From a checkpoint of a small transformer trained on Wikipedia.
Size: 8 layers, width 160, 2 heads of 64, MLP 448 SwiGLU, 2.55M parameters.
Each number is 128 + 32 x the weight over its row's rms, rounded and kept within 0 to 255. Layers, rows and columns count from 0. The size above them is the row's rms in percent of the matrix's.

# layer 3 MLP gate, 448x160, rms 0.0732, rows 286-300, columns 0-159
size [ 94 102 106 100 102 103  92 102 108 105  96  95 104 104 103]
[[178 164 150 133  88 116 162 119 130  81 149  42 149 139 136 125 114  72  53 102 117 194 142  85 167 149 133 117 122 167 180 134 133 157 120 149 106 109  52 111 147 143  92 154 134 139 134 174 153 146 181  69  97 122  67  67 115  79 136 171 163 122 120 137 183 113 110 140 118 159 127 111 152 134 103 131  82 122 122 118 124 152 153 167 156 148 112 172 137 119 188  97 118 104 138 112  94 132 131  91 164 125  96 182 154 110 140  51 127 111 100 171  91 101 108 149 178 135  93 175 134 160 114 127 123 152  63 178 145 100 161 120  55 126 122  91 106 156 116 123 162 121  63 145 135 101 204 118 112 105 127 129 111 121 105 195  98  84 126 160]
 [ 83 125 177 168 197  97  58  30 117 126 150 173 139 133 131  99 199 137 102 140 165 149 135 163  90 160  73 146 125 153 193  98 162 140 158 151 176 117 113 149 128 135 134 132 184 155  65  85 173 173 172 149  85  94 123 108 114 147  96 151 127 151 163 110 123 142 166 162 201 141  94 187 135 101  93 103 120 106 110 129 117 132 172 173 139 105 200 135 148 156 100 104 135 102  94 125 155 114 149 122 159 152  87 130 138 114  87 124 146 100 111 121 153 144 101 157 144 114 121  85 163 128 125 105 127 125  82 164 125  96 115 109 181  97  85 164 110 170 117 134 104  94  75 132 118 125 147 140  77 103 156 123 151 133 168  99  51  57 116 106]
 [ 77 126 116  95 117  96 186 110 113 132 131 141  72 136 140  65 126 167 194 128  91  77  88 112 108 184  96 175 125 166 129 129 135 144 123 205  66 103 130 126 144 110  96 149 128 138  92 148 116 142 111 135 130 157 105  99 158  91 123 154 117 206 125 153  82 170 126 203 137  91 147 164 120 106 188  96  84 144 137  95 123 146 119 144 120 144 108 177 117 177 104 132 120 159  85  87 106 124 157 124 141 113  61 173  99 118 121 160  95 167 159  79 128 116 101  89 108  95 168  92 105 140 158  96 120 175 201 161 119 127  90 140  66 156 173 125 171 113  90 131 130 120  92 146 114 111 136 160  85 121 142  87 195 151 182  94 158 152 191 129]
 [184 186 138  78 161 161  71 122 156 135 159 134 141 109  84 172 122 142 181 105  98 112 108 180 125 160 146 141  60 106 126 190 108 131 165 148  48 166 104 142 165  88 139 127  94 114 165 144 143 103 118 142  96 168 146 122  83 133 109 160 155 157 144 120 165 196 196 127 114 127 156  68 115  81 147 139 189 109 144 145  88 187 128 184 119 123 129  94 111  87 155 124 126 166  84 100 112 121 165 120 137  60  73 176 128 108 117 128 128 120 100 131 150 146 100 159 144 117 147  90 143  62 106 121 155 114 129 120  91 113  98 100  65 130 163  83 153 153 143  70 109 154  74 120 128 132 136 110 125 115  69  58 140 157 159 122 170 155 156 176]
 [140  65 113 128  76 173 112 177 128 146 152 130 152 131 138 127 139 108 112 151 148 138 161 178  97  39 195 142 102 133 113 120 157 174 141 154 117 141 157 125 173 121 179 194 148 158  86 166 147  88  76  94 114 102 171 119 163 105 129 141 163 124 124 111 106 140 147 167 160  55  94  97 159 105 110 140  71 241 151 104  79 146  86 114 139  86  83 144  55 167 110 113 110 115 141  81 147 130 148 125 152 165 120 136 125 166  84 146 105 114 145 151  63 169  99  93 125 114 137 132 144 146 155 123 128 119 134 147 169 103 138 108  50  87 125 116  77 119 108 141 128 131  71  93 146 116 148 173 205 117 138 142 142 104 106 136 157 153 124 178]
 [137 103 125 162 172 115 136  87 105 107 143 159  45  90 138 111 161 135  92 103 165 102 117 132  91 239 134  81  63 124 177 165 159 194 169 152 142 138 157 209 155 128 121 180 118  96 140 107 189 129 130  90 109 125  61  81 136  88  90 105 113 135 137 150  96 111 161 106 117 149 109  95 144 144 101 188 156 107 142 131 196 131 187 135 102 126 137 174 116 150 141 105  69  90 140 160  98 116 138 159 103  76 126 113 135 135  94 207  79 128 147 206 142  88  87  85 112  73 132 121 124 127 171 134  76 153 133 103 110  85 112 122 166 144 119 111 132 152 144 154 105 106 129 139 111 109 138 123  95 142 142 130 120 105  93 120 129 163 170 150]
 [193 106 109 127 105  98 113 110 111 126 121 126 138 214 103 147 129 176 135  94  74 187 131 174  75  77 146 183 140 106 124 148 112 178 104 153 116 161 114 137 147 126 114  85 109 150 104 124 173 115  98 177 121 179 100 151 114 134 167 176 106  58 130 136  80 139 134 156 119 122  60  91 150 187 129 159  97 182 148 100 113 176 137 138 110 161 106 133 102 128  68  84  93 164 129 127  77 130 106 137 165 152  73 172 131 187 100  82  98 159 134 108 181 125 157 103 130  93 203 138 112 101  81 107 169 140 146  89  97 105 113  97 138 112 156  79 162 120 124  77 124 156 142 171 117 157 128 125 139 135 131 193  94 171 190 161  92 140 145 144]
 [ 88 145  50 112  93 133 105 156 101 118 116 168 153 137 142 139 127 120 104 144 103 152 170 120 119 149 117 148 152  80 181 164 186  56  86  89 157 139 147 156 133 152 128 125  75 133 120 183 103 128  63  74 111 100 157 151 179  98  96 151 137 118 135 193 121 105 138 127 133 159 155  97 149 116 102 142 153 145  80 129  98 149 113  85 125 122 132  75 138 152 133 169 161 175 148 144  95 127 190  71 148  67 124 164  87  80 102  38 170  88  94 121 154 176  82 153 141 119 115 150 160  91 145 114 105 124 153  83 150  95 133 130 150 118 129 149 155 142 114 135  92 157 108  99 179 177 133  87 161 153 180 186 167 110 102 190  99 159 157  79]
 [115 104 120 154 156 185 151 154  63 137 102 137 122 130 159 150 189 129 119  86  88 154 127  66 129  72 102 127  96 112  62  81 113  84 124 151 164 148 118 142 151  87 155 111 199 145 132 128 129  77 123 137 151 130 119  58 146 144 118 163 145  84 137 121 117 131 102 140  77 113 157  64 131  70 107 127  93 154 118 118 106 136 128 147 131 143 163  65 139 129 134 102 195 130 126  94  72 172 114 140 180 102 113 148  99  68 201  50 149 182 144 117 101 175 125  85 105 120 179 150 101 157 182 103 104 113  98 129 125 180 181 149 191 135 132 110 121 136 132  84  86 107 101  89 149 151 176 129 125 159 140 106 116 165 163 133 161 168 105 173]
 [111  62  99 110  77 110 116 106  98 131 151 123 140 107 183 117  88 132  98 100 139  66 153  97 149 130  76 109 116 110 176  93 172 210 173  91  94 113  95 101 118 193 119 184 175  81  82  84 121 169 156  97  86 101 126 166  96 150 116 115 117 170 111 105 141 158 112 121 109  51 142 129 121 146 145 108 100 134 151  97 151 154 142 128 144  84 166 125 168 120  61 118 119  84 164  58  77 138 175 120 144 131 205 154 179 115 149 122 148 139 132 194  97 132 115 156 140  91 149  90 103 127 185 129 157 157 164 159 159 153 140 179  97 111 187 121 155 132 138 138 162 109 129 145 117 118 186 104 150 140 116 133 105 100  56 134 110 112 145 164]
 [161  90 106 127 165 125 123 171  95 126 157  58 122 149 124  52 149 136  85 140 187 168 110 135  84 101 201 101 136 139 172 106 121  92 164  87 179 167 106 123 130  68 166 155 126 106 125 118 160 143 146 102 153 158 148 144 118 203 159  99 153 137 112  86 165  91 164 126 139 112 133 161 132 119  82  83  64  96 171 106 115 180  74 135 162 121 170 141 116 214  93 117 151 119 138 128 122 160 148 126 119 155 117  83 115  72 118  73 143  88 153 113  95 110 129 152 121  71 138 102 139  94 106 134 150  87 111 152 136 175  99  93 167 100 113 162 170 142 136 182 159  97 170  79 115 147 177 165 146 154 150 158 116  82 115 141  77 138  71 107]
 [166  94 137  79 157 169 142 109 152 109 137 153  93 132  83 131  45 127 135 168 132 120 109 145 102 145 124  93 117 149 142 129 187 135  82 105  70 134 142  95 121  85 159 119 151 132  91 114 139 171  76 143 126 188 101  60 122  92 118  95  93 222 125 131 132 133 130 113 116 103  42 161 118 102 113 110  92  73 149  62 120 128 158 121 196 158 153 136 154 141 160 142  97 157 126 136 106  84 180  83 108 122 125 127  70  71 187  72 107 164 148 115 105 156 109  97 185 108 136 131 105 108 130 147 148 103 122 152 155 116 187  89 130 168 151 114 186 152 115 110  73  86  98 151 146 172 135 107 159 113 152 103 125 178 106  90  68 104 138 133]
 [151 105 136  68 125 104 160 163 160 158 118 124 102  87 118 141  99 126 106  66 111  95 120 123 125 113  96 138 164 121 130 126 118 133  91 150 155 136 116 169  82 140 160 127 174 160 147 139 131 165 168 136 128 171 113 134 130 124 172  90  87 153  98 108 161 103  87 137 151 108  94 134 165 101  75 142  46 158  91 129 120 110 116 137  92 111 156 137 146 152 189 128 127 198 124 119  80 100 174 150 141 159 116 197  96  93 121  59  68 189 213 140 102  97 169 153 130 147 114 145 122 126 128 122 143  92 135 141  61 159 115 125 182  61 208 105 128 143 109 175 112 116 166 140  55  91 168 119 131 156 161 190 126  95  94 113 165 164  87 104]
 [ 95 178 142 140 114  85 146 104 127 109 125 128 163 114 132 142 162 131  88 138 117 116 160 181 143  61 113  93 117 108 173 123 136 117 101 193 134 108 119 100 124 134 110 105 133 180 120 105  89 170 119 102 110 136 139 114 141 157 130 123 161 101 106  75  59 149  75 109 141  93 154 117 146 176 115  93 133 222 205 166  76 172 159 123  88 133  95 150 101 109 111 126 142 150 147 156 108 101 145 181 171 147  62 184 174 155 124 138 141 104 110 143 191 111 113 171 168 139 123  96 101 133 143  87 105 142 116 159  87  74 143 133  67  45 111 126 149 102 187  76 155 117  97 161 108 123 159 166 137 134 120 124 217 126 143 147  93 151  66 137]
 [117 123  95  84 127 134  96 106 113 144 137  92  99 158  82 156 113  99 124 103 117 121 127 129 103  82 200 137 105 141 128 210  82 140 134 104 181 135 143 207 146  82 124 163 145 138 141 138 174 105 159 125 120  93 134 148  88 100 135 113 144 124 160 162  85 101 113 110 170 119 108 165 151 121 137 107  62 114 131 163 162  90 165  96 143 132 120 136 122 146 111 101  79 102 158 122 183  99  99 119  43 178  62  99  71 185 161  85 127 153  93 104 186 133 111 157 119 141 186 180 170 119 182 111 136 151 143  84 159 121  87 111 127 143 156 237 123 147 135 109 178 141 118 108 123  94 127 134 139  95 116  93 178 162  86 122 116 120 191 143]]
# layer 3 MLP up, 448x160, rms 0.0709, rows 286-299, columns 0-159
size [ 96 100 102 101 101 104  91 104 107 103  97  94  97 106]
[[ 97 100 105 142 127 135 120 145 211 112 122 175 136 154 105 112 132 134 141  73 117 136  96 163 119  89 175  83 157 131 151  76  93  90 132 120 143 105 124 124 129  92 157 176 101 116 158 190 100 138 103 116 152 111 130 180 201 137 172 139 150 144  98 115 122 136 147 103 145  88  86  94  88 108  71 162 175 166 134 125 152 162 107 172 120 103 100  82 109 116  94 126 171  81 189 125 184 165 135 117 150 142 186 149 121 195  94 187 151 110 137 155 135 100 194 153 147 117 102 105 161 130  76 113 107 120 103 117 111 156  85 162 151 131 143 148 170 185  89 129 148 118  72  80 155 131 105  85 128 116 134 204 109 135 180 121 132 183  43 111]
 [ 98 111 143 123  97  79  94 185 145 129 142 149 105 140 136 141 137 149 116 150  86 106 112 136 125 121 151 102 126  97 112 117  88  94 115  53 155 159 165  93 128 102  94 178  98 151  99  49 178 201 197 112  99 125 122 143 135 122 108 108 128 167 149 137 137 141 176 188 157  93 157 179 166 159  84 116 114  78  80  91 134 157 118 198 125 118 102  96 120  66 176 121 118 100 172 155 136  76 118 115 160 195  82 154 153 151 107 177 119 142 144 122 141 178 103 153 180 126 156 196 187 161 136  85 158 124  90 138 144 105 130  99 135  54 123 156 127 136  87 152 101 123 112  92 137 105 197 114  98 143 121 110 160 157 124 128 160 135  81 173]
 [122  92 136  90 115 172 156  47  88  86 146  90 169  96 158  72 116  76 167 144 113 121 149 177  75  88 172 150 119 114 122 172 135 100 133 136 102 114  60 129  58 115 129 122 170 112 154 150 137  96 135 100 225 120 155  99  98  87 140 133 170 114 144 197 103  96  48  99 144 109 103  84 117 124 120  84 113 112 149 119 117 156 131 183 107 105 130  84 113 178 120  92 136 175 100  99 133 181 161 146 170 104 126 109  80 132 102 133  92 125 124 144 174 156 122 113 140 113 147 131 144 148 134 176 145 167 180  99 170 129 135 214 138 183 129 131 150  84 157 136 105 147 106 114 139  53 137 141 112 122 136  84 139 144 115 150 165 107 124 186]
 [ 84 130  86 181  85  70 156 142 145 123 138 148  80  77 126  73 106 103 106 126 161 150 127 114 146 161 177  90 106 115 146 159  96  95 181 146 192  56 187 117 135 107  97  97  99 130 156 164 132 109 127 152 127  79 119 105 212  73 153 103 102 105  97 116 139  57 140 133 101 119 156 141 136 140 203 121 106 133 102 169 133 132 146 199  86 154 108 178  99 124 109 157 137 164 125 157 129 125  99 135 120 111 129  85 162 120 160  54 202 177 173 128 143 150 156 144 108 128 137 118 107 130 140 128 186 148 130 118 127 123 164 164 125  78  71  95 116 118  81 121 119 141 111 119  65 138 175 149 182 144 115 183 101  85  86 149 117 162 128  98]
 [ 98 130  83 123 138 115 147 147 110 159 118 115 176 109 168 102 128 153 101  97  96 122 104 167 111 149 132 137 138 133 174  93  46 183 147 171 139  94 125 130 117  91  77  96 198 203  69 118  92 103 158 128 155 157 135 153 136  85 125  38 122  90 154  98  72 123 112 144 209 154 201 142  79  95 127  76 114 131 175 169  83 115 143 108 114 114 107 215 148  87 161 126  83 138 135 105  91 107 123 120 148 149  54 121 138 128 126 121 189  95 150 142 167 167 137  79 139 169 138 109 119 182 113 100 144 144 222 149 124 124 120 129 142 146 124 131 124 137 119 119 138 147 116 146 122 126 121 202 134 109 132 107 137 127  84 160 121  95 144 161]
 [144  72  64  99 168 133 168 144 167 144 182 154 101 160 144 182 127 159 197 139 127  93  98 170  86 113 138 156 138  93 137 110  75 146 207  84  50 135 153 124 111 118 146 133  70 154 114 131  79 149 110 108  98 112 127 136 108 194  94 128 194 104 139  93 192 112 186  96 143 153 143 134 133 136  95 156 149 109 140 126 148 105 144 157 204 136 147 117 119 125 161 149  90  79 101 112 133 142 140 122 175 106 118 116 143 131  90 152 137 133  98 102 135 145  87  84 150 102 133  97  92 111  81 158 123  83 142 114  84 135 119 133 120 224  87 124 149 119 102 131 171 138 152 140  91 105 128 138 101 198 152 157  80 145 157  64 136 158 196 138]
 [ 99  74 117 149 174 169 186 156 159 162 137 127 114 104 141 163 114 104 116 193 203  96  75 117 146 129  68 112  83 121 128 115 149  71 120 156 138 109 175 134  98 141 167 137 139 161 142 119 141 145 129 113  60  56 141  99 159 109  92  47 118 169 124  63 172 101 154  65  87 124 145 114 119  67 117 119 145 118 100 182 179 120 138 159 131 135 115  94 184 156 215 153 139 129 131 128 120  98 141  91  87 129 167 101 111 103 142 163 171  95 123 110  87 119  98 156 149 175  92 114  91 138 161 133  79 145 108 167 206 141 149 132 129 146 115 176 106 121 101  99 119 141 133 131 114  83 134 124 112 138 111  63 155  78 128  92 124  80 148 125]
 [192 137 124 138  93 124 155 139  98 143 133 126 139 119 179 176  72 118 110 100  80 131 135 115 144  85 141 118 139 122 173  83  46 118  64 182  90 114 170 127  84 144 188  84 110 115 128 157 151  76 136 137  80 149 159 210  77 168  88 172 141  99 107 127 109 202 111 186 156 113 128 212 104 110 102  83 140 111 131 133 149 123 144  98 144 171 156 123 143 114 121 130 136  68 137 132  79 177 149 144  52  91 148 148 178 153 179 168 128  92 119 118 174 104 182 124  74 115  63 109 113 155 158 148  97 141 135 131 134 176  79 139 146 157 149  99 145 131 145 156 112 104 130 107 122 117 173 104 140 179 120 157 134 139 141 123  99 103 145 100]
 [ 91 126 141 128  92 197 100 113  52 135 143 164 153 118 160  86  98 171 104 179 173 160 155 110 183  61 136 106  70 150  69 157 107 179 102 148 125 141 187  98 169 164 112 112 118  82 124 130  80 134 115 134  92 130 129  64  86  66 137 173 165 123 131 166 114 119  97 156  95 101 183 143 130 104 141 123  98 134 159 136 112 109 159 185 113 112 135 124 113 117 117 188 150 146 183 148 109  79 140 116 140  69 121 160 115 160 195 115 154 133 135 171 140 111  94  71 143 156 155  59 104 115 138 149 143 121 103  81 133 121 164 191 127 118 133 168 106 133 139 174 103  81 130 166 155 199 147  93 143 144 106  88 134 109  95 145 122  78 157 118]
 [186 154 121 160 125 137  99 137 118 109 117 118  71 151 131 146 146 142 135 159 136 173 138 115 131  83 113  88 142 159 126  99 143 133 194 139  98 164 110 118 132  84 153 105 132 135 104 107 120 157 188 134 120 109 185  94 189 164 142 174 157 111  89  91 167 172 147 183 115  89 110 114  95 153 150 118  81  98  86 106 113 169 158 140  76 110 132 154 222 163  89  85 145 178 103 114 101 174 149 130  90 181 114 110 122 117 162 144 124 112 158 155 141 194  88 178 140 141 179  66 111 107  92 121  95 163 106 125 145 104 194 143  67  56 128  67 177 109  71  92 103 125 148 132 115 158 140 130 154 101  90 101 132 177 133 108 165  95 102  90]
 [130  87 138 128 192 143 182 128  90 117 144 125 158 193 133 158 103 132 109  99  84 100  95 120 164 128  90 121 133 118 144  94 150 116 114 174  86  71 163 124 114 130 154  52 125 106 117 181 166  79 118 115 162 144 136 137  89 122 127 143  96 155  87  79 124 163  58 172 112 158 126 163 146 155  94 128 156 139 183 174 161  50 120 144 123 110 120 154 108 163 185  99  79 155 115 116 139 134 128 125 158  89 202 134  92 155 119 127  47 133 147  98 134 101 148  86 101  95 168 126  56 148  95 190 109 116 179 131  90 192 114 190 144 137 161  91  95 146 103 138 122 151 133 174 132 102 152 148 147 182  86 145 130 121 124 130 178 103 157  86]
 [113  90 135 120 120 209 101 119 148 117 155 141 158  95 137 191 115 134 193 146 195  99 166  85 109 110  58 136 122 139  73 163 121 131  92  76 120 129 124 154  90 160 177 107 136 137 147 131 182 121  81 176 191 101 163  98 113 101  99  62  88 112 100 188 122  85 164 115 103 118  66 132 158 103 171 167 185 127 126 120 158 140 141 125 129 184 113 130 157 186 114 125 150 162 139 130 137 142  73 115 162  69 129 162 115 115 150  97 112 135 126 119 144 151 190 168 129 114 160  96  96 108 146 151 125  98 145 112 134 215 127 105  49 123 109 126 131  91  47 114  80 105 132  88 148 147  74 122 149 114 148 112 145 149 151 131 136 154  91 114]
 [ 98 182 129 194 104 105  92 119 112 100 116 178 188 159 148 122  75 172 143 174 143 164 166  64 106 185  90 158 110 130 145 117 102  94 166 158 111 139 147 128 162 110  89 152  80 131  97 140 145 122 102  69 103 132 131 105 141 150 160 127  80 148 148 135 123 168 145 111  78 156 194  89 143 123 167  94 192  84 113  94 131 147 144 122 110 162  83 112 161  94  74 158 122 118 102 102 181 149 109  77 131 113 100  34 145 153  99 162 161  98  76 106 117 148  59  89 164  81 141 136 174 121 135 132 103 174 121 112 130 129 122  86 120 219 123 135 111 131 147 128 155 124  74 124 181 161 129  93 122 106 136  97 100 151 117 169 150  89 167 124]
 [118 146 160 160 190 168 118 130 168 147 118  76  87 126  91  98 113 116 142 140 126 159 116 141  60 150  99 166 133 163 150  71 133 127  96  87 114 157  73 196 167 112 137  86 134 128 182 149 142 108 140 165 181 127 151 119 122  77 158 101 129  86 197 120 117 135 174 133 180 113  88 140  83 147  99 161 180 118 116 145 125 125 117 163 133 189 132 124 131 123  99 121 140  52  92 101 180  78  58 135 104 123  89  74 152 190 148 127 123 127 138  92 150 106 158 173 130 145 111 148 109  55  98 136 157 142 123 122 186 168 115 132 146 151  99 115 116 131 156 108 109  86  56 146 137 151 109 152 132  70  56 105 152 150 152  93 102 130 171  71]]
# layer 3 MLP down (transposed), 448x160, rms 0.0677, rows 286-299, columns 0-159
size [ 97 100 102  96 107 103  94 106 109 102 102  95  91 102]
[[ 99 116 164 118 145 145  88 144 165 159 166 140 135 135 121 149 101 153 120  97 102  76 130 152 169 140 153 159  84  95 117  95 118 121 136 102 118 121 164 103 105 100  87 123 124 145  95 133 137 119  70  93 152 128 139 142 207 185 148 159 146 161 121 121  65 112 108  93 133 141 123  95 133 165 124  79 138 107 188 192 122 133 136 135 104 124 143  60  88 102  51 148 129  73 161 121 144 144  74 171 164 140 116 133 141 156 132 145 106 141 121 179 166 130 123 147  53  94 166 141 152  99 135  97 100 203 199  48 141 130 127 180 173 114 142 151 108 200 114 116 131 148 147  64 180 127 104  81 149 137 110 153  93 158 167 120 188  94  72 113]
 [ 84  78 107 136 173  77 106 128 110  97 174 116 161 177 160 127 109 181  92 112 167 143 126 144 130  59 141 100 104  76 171 140  72 161  89  81 186 156 132 124 159 144 126 190 134 123 154  46 132 142 142 134 146 138 124 106 170 166 189 125 143 127 208 166 130 135 157 163 124 135 183 149 178 149 112  72  98  58 129  73 122 137 147  90 102 129 134 167 178 122  69  88 115 124 147 105 146 131 141  95 118 188  82 145 211 148 144 108 112 100 188 122 114 139 155 119  96 136 113 189 128 103 158 126 146  97 142 110 117 102 164  99 162  64 107 107 147 139 111 120 100 110 129 108 123 162 184 129 121  90 116 119 107  94 117 136  83  89 118 151]
 [220  49 142 118 172 106 157 142 114 116 141 121  97 137 139 116 110 111  89 108 149  95  75 166 134  98 138 111 132  93 121 106 177  98 134  93 171 184  98 115  98 119 124 164 166 103  91 164  90 141 106  72 114 143  96 112 178 141 128 193 152 115 106 142 168 103 178 128 102 162 154 129 150 168 152 112 153 133  79 139  99 106 156 166 153 134 156 133 105 166  85 135  79 141  84 106 144 162 141  73 166 132 123 116 105 148 117 133  46  97 156 185 123 136 103 152 106 164 143 143 133 162 145  86 163  90 100 132 181 163  71 153 145 111 149 145 113  77 154 111 126 126 194 185 123 215  88 157 120 156 128 123  95 175 110 127  96  93  65  90]
 [126 129 128 117 122 133  71 101 102  83 142  63 161 172 157 143 133 148 175 146  87 115 126 176 214  57 113  89 106  98  77  85 104 141 102  94 142 101 143 123  87 104 131 164 139 123 162 150 151 110 128  91 154 101 143 110 117 114 124 100  90  90 175  98 152 105 100 125 179 130 128  70  69 108 123  76 100 152 141 151 155 134 147 102 172 131 180 146 151 143 168 139 153 150 187 156 122 152 103 108 151 157 128  97 110 145  81 111 170 107 101 153 139 103 148 108 146 145 132 142  90 143 125 136 166  76 130 138 150 161  39 110 124 163 105 113 169 254 159 102 159 141 153 125 137 109 114  59  81 159 149 170 141 167 152 170 122  79 155 136]
 [ 99 128 161 107 111 159 138 166 154 102  96 157  65 115 133 149 143 135 107 159 138 105 139 184 116  78 135 134 157 123 102 178 146 122 125 109  76 183  39 133 110 182 136 138  98 110 133 133 156 111 102 117 128  64 168 119 140 127 192 154  68 103 163 102 152 138  75 164 142 118  87 107 105  92 121 172 135 157 109  84  74 103 129 159 167 158 133 134 122 141 131 169 182 180 127  87  88 144 178  96 176 158 157 140  79 128 171 151  74  89 147 131 137  59 108 169 135  85 182 171 103 113 140 140 111 171 101 149 142  76 148 109 142 194 173 111 150 121  71 126  69  85 121 127 100 125 116  95 178 151 156 130 142  68  87 165 120 124 107 147]
 [157 101 125 139 129  98 163 118 103 114 106 103 126 149 118 143 161 110 109  98  72 147  91 100  70 138  90 144 163 145  91 226 180 147 102 110  69 177 189  66 150 151 170 109 156 154 104 157 121 172  97  80 129 116  91 107 109 149  83  94 154 117 143 133 183 170 165  76 119 142 127 110 123 143  86 110 125 125 131 113 182 214 172 182 128 103  92  92 141  94 149 102 145 118 140 104  52 135  84 123 147 124 128 199 139 132  99 162 187 156 127 101 111 115 154 116 128 152 101 107  84 109 111  99 171 113 127 100 163 140 151 160 153 106 111 141 139  55  83 126 102 105 165 148 112 116 158 112  97 148 147 147  81 106 128 141 182 154 194  75]
 [115 124  44 150  98 150 109 126 127 182 160 134 140 127 121 105 129 152 106  76 133 114  82 136 186 125 108  77 111 151 162 136 148 156 119 138 127  72 158 111 119 132 175 147 126  78 138 145 118 172 154 136 139  89 139  86 104  19 117 112  90 169 148  96 140 126 166  94 157  90 145 123 146 109 104 133 144 108 106 166 167 137  99 158 162 101 131  90  70 179 153 117 183 112 129 102 130 154 131 112 119  99 114  94 165  92 128 165 175 116 152 103 109 149  97 171 136 152  95 148 111 174 180 106 100 178  84 146 134 167  83 178 128  89 115 161 100 255 148 116 103 123 117 107 119  99 147 125 121 102 110 135 136 114  94 108 202 122 117 129]
 [156 125 147 111 121 110 147 140 156 183  95  92 116 185 120 103 111 133 141 146 144 101 160 130 172 123 125 142 148 236 101 126 116 129 158 131 139  56  47 123 119  79 126 132 107 173 157  82 111 150 150  64 137 165 165 105  83 114 101 116 131 134 113 149 135 141 164  87 103 110  82 129 118 152 154 108 147 138  86 138 117 189 164 151  50 118 109 166 156 176 151 107 127 167 120 103 144 128  85 118 153 163 170 131  91 182 119 174 103  95  74 132 100  99 166 128 126 133 153 161  74  83 138 131  84 111 163 163 168 121 152 125 176  83 207 108 125 157  83  68 119  73 134 143 104 155 158  75 203 134 112 112  99 138 142 135  89  92 136 116]
 [105 172 179  98 119  71 128 144 126 149 111 132 156 144 139  99  72  58 100  19 129 148 165 145  60 121 138 105 162 115 122 138 156 165 129 152 110 155  58 121  87 146 148 121 160 128 116  87 151 115  71 125 132  89 130 154 138 136 145 113 133  88 111 118 104 133 159 192 116 119  97  91 108 138 147 138 120  89 167 127 175 159 181 120  96  76 165 131 158 107  86 120 111 179  92 163 131 144  87 167 122 164 209  79 165  73  84 132 145 177 139 135 136 107 176  87 136 107 124 159 160 124 137 154 107 108 135  83 130  57 127 144 102 141 139 181 134 145 142  55 173 158 156  51  91 167 115 119 141 127 162 176 160 131 153 139 134 133 117 138]
 [ 97 141 202 186 106 181  47 156 159 174 131 220 176 181 102 114  88 147 128 213 139 115 114 143 128 167 165 105 128 140 113  87 142  94 161  86 151 118 119 117  83 130 108 155  88 142 119 134  58 127 125  97 129  98 105 148 122 124  89 140 141 112 107 142 124 145 145 123  76  92 121 157 155 133 179 194 120 134  93 106 147  94  91 129 180  90 185 167 114 124 147  95 132 189 131 129 112 126 116 139 107 177  95 112 119 115 125 151 131 154 129 179  68 137 155 133  31 143 103  55 154 116 125 131 133 106 182 137 146 150 151 100 131 109  62  95 148  59 145 143 101 164 103 108 133 158 111 113 131 164 160 154 119 108 136 160 141  96 123 115]
 [150 123 142  89 150  99  96 140 107  98 137 111 129 103  98 117 122  88 196 198 104 124 150  86 179 210 125 141 139  99  41  95 146 125 134 124 145 171 157 155 111 133 153 124  74 164 155 134 103 124 147 148 114 136 176 101  85 129 168 167  77 171  78  76 134 121  22  98 109 120  79 168  67 152 137 139 172 174 117 135 145  87  92 155 133 144  77 129 129 140 112 147 151 103 138 158  85 137 127  96 112 163 146 125 125 172 129 124 138 101 148 152  83 116 147  83 170 154 168 142  96 136 106 138 141 143 141 111 152 105 180 158 122 180 173 103 134 152 204  95 107 155 148 141 128 164 162 102  99  71 130  87 134  68  93  82 167 127 128 166]
 [103 109  99  90 127 135 166 108 179 133 120  99 136 137 131 135 154 146 157 108 179 114 145 133 199  93 119 114 180  81 128 159 145 172 141 154 126 110  79 135  80 113 102 119 149 174 128 143 110 149  57 154  89 115 125 112 112 137 123 111 123 124 101  65 136  74 125  96 195 141 132 125 189  99  78 126 142 151 100 171 100 132 135 193 110 123 177 167 113 151  73  80 199 102 173 133 105 194 101  68 125 126 157 103 136 149  73 125 102 153  92 161  92 133 101 122  79 130 192 136 109 180 140 103 105 176 148  88 134 152 107 150 133 131 131 128  71 141 118 129 112 150 180 105 101 157 128 112 159 124  87 102 101 135 169 152 248 100  94 129]
 [184 127 102 114 160  71 129 177 137 107 127 185 116 147 142 169 130 134 148 104 136 160 169 103 174  83 117  98 129 115 133  61  99  63  47 122 128  96  98 171 101 134 136 105 124  92 156 146 174 110 131 129 158 183 137  94 114 145 157 177  76 166 157 162 157 125 196 129 145 144 118 112 136 129 157 142 107 192 115  99 148 131  84  95  79 132 140  99 141 161 145  87 105 110  89 109 138  41  66 205 110 120 170 172 113 131 170 129 131 164 145  98  54 128 139 172 143 114 160  83 143 115 140 132  87 105  76 196 130 122 132 155 183  70 192 143 153 188 135 111 147 149 125 122 113 105 118 105 142 172 106 110 107 140 138 113 137 128 106 108]
 [129  96 162 121 151 109 141 126 131  52  99 112 170 145 152 150 107 143 153 173 118 217 156 112 149  95 132 103  97  95 166 125 164 158  82  81  91 109 152 160 139 100 125  84 162 112  99  86 138  97 102 164 118  97 114 105 157 158 135 115 175 146 110 179  97 103 178 156 143 149 169 127 134 153 131  87 164 117 194 138 139 148  84  91 102  83  89  49 130 132 153  97 127 116 190  77  76 128 146 169 142  79  99 141 125  83 151 138 118 113 175 106 125 139 128 130 155 134 160 132 157 178 178 129 132 156  93 132  77 109 133 170 175 123  88 193 153 117 124 121 122 158 125 111  62 150 114  81 160 120 188 183 135  83 146  95  57 153  88  95]]